config.toml
num_hidden_layers = 11
num_key_value_heads = 8
vocab_size = 15786
norm_eps = 1e-06
positions = "rope"
rope_fraction = 0.5
qk_norm = true
tie_word_embeddings = "early"
init_std_up = 0.0214
batch_tokens = 131072
Each number is 500 + 40 x the weight over its row's rms, rounded and kept within 0 to 999. Layers, rows and columns count from 0. Numbers have three digits each. The size before them is the row's rms in percent of the matrix's.

# layer 4 MLP down (transposed), 4608x768, rms 0.0194, rows 134-159, columns 256-383
105:538509490381456484446576502456471472434486495496385516518493519510573479488456489479504439489520434506529537475565557532472443485545443422517482548507511485527484463508534556456537517611488539459482522424525513603469397520465463628478561496441526441487499472508478586506502524504484542553523513465477488483456493481532536461490444513540547537514494487444520492576515546443537576564478
097:559438497509540488513495512470489493510537508500469446459627483511451529466412512471528526520517571483499526488487485534546503562463480481437501518515506440541482538452455538507539504483524572509496494580523567500535525518491437508526503516520495461502409510499481369509572501606455494567432545466539497484416509497427543428484507513537510527509497546446466446455470554551497475522492
103:539564514459520443520441477511524474558523521458454541580472480534487557515525511483422522529543546495437451515430505523538519429518563540513507542469509572530511508545477427446435567512546487539558493586467508511472553579471506492528551475490514425501552562535484496447475531471465506509536509489491421499524513459464451514535569481535469470469491444520407553488488505431543480535450
100:440484574467488568498529517543515465461502477467536511524576511499483470533461427546487525467530576484495582529467451543439496461517483498471488558568467481529474446540550575610482546518467497536562485466491531488492518531507434477443553487434502537543489444465496511492456535474544442523490507471436557562542517509479461511470543553489577548474516476492539474471472479462508458500455
098:510505549449549461593545522484485492536544530517489456582525516495498510506463433573476527543459409580544573490465463519442440434506494529562485489562530485415512497447480481531506465523494562494482544540504472568437499485464443520456542503512555494511466506463503515530469484488538557499468522535497447482498520523519437487544527497563448451479458504478449504464435483489501473513477
099:505539513381439521493596540476559427520546527555471485435540534561514417479442567538487494481503490554486461513479505488533518531507449508509469499478490601535449494444481496530496530534524518489439575538543537540487487484499476435465491485473516546530407541486557523458509483474448492532538482444498485573505473458474562505516437473548534484539504519438552550460497487616541508469498
104:506580503499494524547560539540495545458547490422608468467511539512542513447480559425571506522454534551506610510507511460444485517463520467487479485506526481540485477519498481494493482450538502497490444515468557481531501451468460472544426483528558447499534516536518483461452547517482500474475466459539549453485532455550509528449433398551561450523461520522486443459573543513549507446488
104:471514419470532528451475489527444507549499454523469533496518438528552517487518533495546540497455491461419528447528485562530467613531530562464536562525546472478473544517515476556461541543533589490487514493488471459509506509482517535502499544469490469474596479453528489549483472495506535602474496522463435450531470448496435554523553454527473490476541525480532458513530456421461540568528
105:514448481539455485471496515488420418529504508520396522505545432461451431487537498526519458476494437520555546431441558523428577461522495533514506531475555522501517544497484540543463526473510408502432493462536455457431538518540424512515551429471453417527451517519549490476503502537472463535519465481467501518559506411579542556487415538519459559502506563506434514482513515496456491552491
098:516525505508512482480533512438550500488524464522490475613487417552509460466483510502474434477528535495441492544443534527454492482514499551501529540488498452462508449462528435496467460472456521470523419522481519496529526456537448566570534536470594538385498503437431510515487481555537534466512486437522510495457526486558490489565490484491527502501531533508401493541511486541470478561486
098:434409535530489593471500533475533545446509481504466543504498547538502517468491536565461532465501507483516489457503514450517485512482515493480489464503579469448491528482495478450529519551494494487475503525442504524449569553496455532554485555517472523503501514579443502519469493482463527476456490467470552496653435552506395480506467511504489545442465491501493498480512473508478498505455
093:505388532564476462484541495443553488517496432473534561580506452436495508531576541462545529454517446424475475512539447466493499521516493460489529470480537494517496489454524511477478531504504538471510469485492575523521503573594562494494459461497564467478506434486614496541455531472503450538470507546491494513442456524515560525467586480546463572481557497517523505511585488529507486526481
101:518477518506467531535463475457469466415533473501499482546478529538525501525427520476437536572467471411428499603552493521530468539552508491515455519449499446482493460440484485577558509494436529501570468501518481549465529490522499504496484518445578461452517527512500484529496593529461477533484562534508506478543527435575526572442474511497527567484485537501582423491497461518482531517495
091:482451579511499468493461522489524512490526460505599503438473521458484515466510507504457545619470504499432495499482478527471532434491419507405591467494506467504495592469502481502503553438525472503470576520553491513550546472509560448507492501429496533499507524513550525501497428416428493489435563487515455557452529498466486536502475556544497536489564525542581524534495467521526447505492
104:498552438484550481566538466515568450492489509489473489532430479476477513536534563545493471529527508514458472471408500596460454440489489478529479487432509594475432570497546525521520435484510533521521497450493477544501503431471509468487482495430532511487449465499509488513538451435519477456511499534491507459424563433466513442496454522609478537466464520535595533536535569448509546485559
110:470455463445458480525403504532455460534467507515509453495508560528507522494467476511384526497468434493518493478497488474550437470488477518517449543509528507502443571519483559498432483518483488504561495494549483498556519526505472467533500542562496506493510467517517509523451484539517520539509494535502513555488485487507472515560503512538498456546470479541504500489506503506494474446525
097:471468468554514534485566519413459432455466504534522456558501418550514527478502544528518539494524487509551469490569488427557480516449492478493420569454460523517424479552534534482506505509433455564497569473515483529458417459497495498501483512485550502463456489441508430515564495493533513434427523528470559509509451498496523541446573475514551456470495520489465497472479513523471510513462
101:455504554538487493519503522518553391501539495478439574562479521486554484526443556486500480465488434530481500487482469528512453374546454479537518500463489471463537436480490574563522479468541511513477472447503491454504496552473460525433472448455564509525534516544543554511674503527524468466501484464475527428506506451499527478562459459429501436413417450533461514518494570562485505494504
093:534553476473476515529520491576497547514552538526515445532492497492482487518501454432462552477432549526428523512560491417413498521485470500478450461464545488474574468496475604498440508477542505495568583544527599521522479433575445524491488538463540472507488487468533434543392546430460467555485589510548570557479497415433500522490526533549460526490536434509442582435441526471480484482531
105:515458598527466513523470499547483460491446502452535432470452540457415527454481526519483504522466476525481538485481519456471491517449487511457581521507514533539485524468440540508459455416532521484491537542475468474512487525523537522495529516496460474544506522521498550488456595561469556493449512493508532464485523547509476564471491503500453476535509462535394479504533516558427484534556
105:547484500514576486533450487556459491528530515530453544483427555546512540499485502468493529441520481489484461467547518558503474454555488532523480516494453527492450562402540532489535431546440461496466494502484470464498452426497565547452533498533473473478549500489487572465547475522479565507456489507495510451434480474517526494438508451504564546446450493486573496480482499520519509515554
081:495526524522541473510512524534471414520505542544533510529529487533498503494513514512526455541459418494464467524557486477505456482532583559497451516556440475525508561512519438572546488514451533505463484494518461483493520541478461513610476473609522557531476500539489617504515486479504493406445495587470500488446494495460474503559517539566447444521463473547436496542565466480463542497481
100:483561539463375511506467470423474506525521550428524530517533546476487619507497551541544465477513553470506479482454502480511531474465475495489435531474514492573462455439503514420508552554502511471537519498500461472571626505482447509612508538487549552571500532480478447490425531517506501483554562490539567558457524431590465496527512492478493550489460514426555432487523461559584456505468
098:507516453512508488519449494505611538466508477478584519462541531584451526513524538531495509527528524485516429543438516480447516500524477494509482555448540538516575489514495517481493511439537539488448468467532520479512539512510512485536506467501410538462535480556453528471534456559494524551498442517466498499403498506472479540588510488502495539494472462503462531542536501540487557499511
103:519496537505516518549498471478529539546557574504425476452504538560436502475508630537489522471465485562550516526554441499504556529431488392487566516502566473472506508472530488448486473442445500500518489461489487428476539485466539571508515511455534497556511542533407503436478526472501497477430534508480536474545502486466517430523513552557519456520471492486544537521528532518537555453588
096:537471399507500557468526485511511495554453490498564521518482521444552541490505482577537498505464530475544480526566506526490416460495461501498543506486526513515504508475508454484496504451483504528494520566534506523470451470438489497536509461571523450445485514540433501418470493454432516515501525465517516493490466469550500504508529448457472524508582510449560446405554532446493489424524
# layer 4 MLP up, 4608x768, rms 0.0245, rows 135-159, columns 256-383
098:502586555556501486529539474477541500465456490466506599498543523516435526458439552492482470534538499516504454550472481478429516505441537501493510475393539507563488464461560501515495551487477499526545438499458444581517525521471495496549527534587508618525486482490506459531505475424505501555476436455512527496532522557488483429535483491482509478469493465497488378484493549464526473442479
104:548542517524520452474587523565466519469484522455492504579439453571532570523514576526461417498460472444465481496486468478507412458532536487570552534482518461476528536495495509546529529482551537537466503533569492537538459502493537564427521462441479427486486465497536510504537484422509486516470584536478507451484572562510456489536523537536537519459539434482522498500552559437540501490494
097:484478528494522533482495569423440422449474466449483511491497464521485521422495524487510473488445470461463514581524519514566491499485531494515537453496576537525479524522523489494554387571565440488547516459456614523570440433520430493501540509557455555545477499506452515582482485506439489514474490504527482562567455475477527519529503512525555531581534558478535487543497523519542466448533
099:510568439572521490486443512504487532543509482451532474506540490472469499538414477464530581415496468517453483534485506496449452527595452500522506502460523537454568541580477453485478413505552536460525521466541489468498498441470465558438469504545473508542549512497482475564445477498550432537512491494571549611462504555505593492474427573482547528539427468467520460508485473482484510512497
097:526631540418575458551487539454473555485548527478497499446535492477476556510532503515527576566500497487419505589565552581501509491492489440537485490514579544506517527503403494550523487446515552520477499515449457472512469466465530582411490539550464472521584561503551507504511474515509550463564435501560399418517437439576534553510463492558488480568549472587512514525520468496413494505545
102:471512531471523488408520475447520457537454640443526479457532493510555360474531527514473465531390506484504445446465501520478586523435516479461532480496488618487536467506546491432486521494521560460463487445509499506476473503520527459503528493508590482524488467514490528489458521446522527489526521572574499551558446462507558479477453517508519478457545526516558461488488537516457500467512
103:477537541467612507489516477535443545479524516495425480466571484534502492471442513426440472553488473502499540484465493486443479530529550461552501504460572487461506495499574458546427554506503506493515479443501476444494464476462501538428460506506481501451471433577518488533558504473495553553532497553553503518506545495457503426509555523419571461526476484514569442542542492472516570525555
105:582497455517481564479431472469394550545457574519473529504502517530465464504482495503416468452493564560504485522535461474505515501502500497507490455501579507428495515504501536422526480507619531533485452500456553510487435553496429478463588525458459461578503525442443425457514553486499547583475457550505538523524538570502500487467518467426475548536493516503501519494484538499491559564496
096:487485543472534499416495513488494534523458439438447492481517462489418546533533511524543495493474519510507519573522453532484544492419518489472501457592480580521475397483543541521467519572454520547455549461433522465552521541481549536497513489527519520529536408513515472503572512503534531506484589521472460543445484469546521504435530531487509388414497489485517431501450481517490541579510
098:475495490486495498430489519537465507463488470499519517517435525468543495442521518565481453502500575453553461495516529490484553503533532464498539484495518512459531526493477432557443441517497486616485474532425448534487521412474497487557461543541414455518499463487449481538557508435516507455486475506467460500561444512516432535450466620481562464478502486437517495559459462493506504509460
095:463469499509595491444482449562446545459501483473516478512496486474526403489490457531471515424466600503487553508447512489524513461509472495531538507552415542531506527501470510568494539463444568553454475494461483529527479465525481445520502494507464538410449517474531526495497440463518474549543484515542535487523576489480499356489489471453547513493449519426490466528496513472463500447473
099:447509509459498499516441548433487440564460467556505545554452466495482411479473515500382535517522483512474533517517489527523489506525473451533430545532565472546548526456381485479616485492537534524509466437479537469539518507516432474460471508430534523425524508489482495510452615481552534475493506468516495477469539474506523527429542505473516527498463421496541479557543478495471468534481
093:510509563482548462486441481437433472582501518482516516509461451502469515570487527488517463492537490493551543480442504434427512500464455522480499494516502474540518475533502473454510522625440559603479432482456509534496516525504491509440478487516447551554511444499565444477533592518516503590557416527462479531547383521482611487509591518533519549494462513461502479520547491516487518474530
102:471502459461481515464557553479539516466474500479410465504450529453496499495471458491499465486574560560481525516462515496474420494490516488510511504511503569376458482484526535449539507553481476472464483484525508553483443489440519468469441536519526485450466490558522512530518563461491517463500512535509494517537532489542548474534504483471563524543536471533527494503474507453465655440536
108:438549525455556530634447497491453530512509514470503531504476471509470470540495456467484488453470484409526451543594486529498472547485556508512465478533459437516447432491439490547516459544534484519531395486504530553554568450445466551478482494516522493488550554534503482429522481390547486486560527511537425546509496506495557463545473503525500505557529449511536456500475519443480447409554
095:458507455503477450558565470418451527513522486527495539481450333541493488551496491474481516495463463482496440506521522500446535515565450517583541501458444527528486496498542528488517596483550492457539529508481538522496534490462574488534486529450439532473605432510538476513475447461454488495498458489516514514493529521514494461478532577440527515492525492551511567436573552450509451526598
101:480483466465511532503606504438544481479435502419443506495538543513545527531452549523451416552476452495514475464519504487458601597401490485533586541536593460470522520528453512522476528550564506549466484441460599470547436475481510521512458531548509493504505494499482545518502493498431537428496461497492465501456564546466544491490525454510585464448478532415540492475512544510536548472471
090:413532467531488450478537547490532518459470566490451495396523405460497425478495502495539460485481491486561483569488502560540532551456397555497547509457424457451548533508478496477570460509503500487507491558556435526535528545447512493506506568471528463419502525486416472471511528409500483503537454505590467563508448487595502493532483536489532543524495429557553521583511562516501506529425
106:447590542462574475505485482535391514539458524441538460543460435509458522501454551447534473488435555486552462563568501503508529561521465439551543581450517465497487534522524458488519583556548571575477404515488484507512463474477505491448514556439456554503480528477575445469499541536475500483512559581510505443426488553538484516459542528453507443503545533454514440511546456471546562494558
105:535550504479530448516557502449469489427507523427498575500406535518543500574448559449446458427535559515496470545511523556501526559510500515494481522463425509472463467513444517506435447523486488471498477504492559458574535544493519457516506552520490521479526503500424461427465497530480513495455484407480522469408492552589559484476478470473558493450422508498557581491512472444482415491453
083:495506517467481497494521469485481498484466559484434501443513481465495495528468467497461486526489590443476505465492564552590494512491521439556599526460441582563528482464436485429466481421523512516537445522477537528495523496522503612483522547465479502501498503472468451474566488474576516499540559531532440426482527559529547500437436515483545501495572512419505472465421601443554432458541
096:482541533478413483455505472382512512455503506438503427522537520510502518446523542530488501484455488513524508581605521436581443558507482447529532527544473529461518512517481472484426458451481509516517539478533580516467501458446454493533571498534557525560502537473491488569461511475518562466518454513497523513468515467510509518466520534481482552490503541458499446547467509555583475551484
100:471527495457507508521427463532460464459473511493501593536440512510476461522472421542453469447506505482552420420489512487485456555499542439517490453519487494474493472518512511512459581552488526531494524475501488511526481441507550542459552540495454511515528547503449504559557528508543426541426442430513527457476513522509467483554509475545478469434496510500530482530502504588507492509439
103:487490482459484503495523477524506525529476544434399493488466523486455463504512537514533536480498531445505501558575467499514472483457468494570580505473494486531527476501517564495522568431457494506494557509458511489595401461413496471483497643512447420552467455436445422462506522418527518494503452506556476501505508460460510518511520604515482492573447470495493468490530429500444472473589
094:388582556449492532508493546482492534533536559494456551459499578527470516499475547509528491457512469489413510498479545553461423508474499489480537427438482503460479483415510494463489539520500510546543498458492458518512495554450484525501501529547503494506451438522545442492515488545447434498455473453516497532429483560562489502425551473502547487513473533442528523490477508451472462593454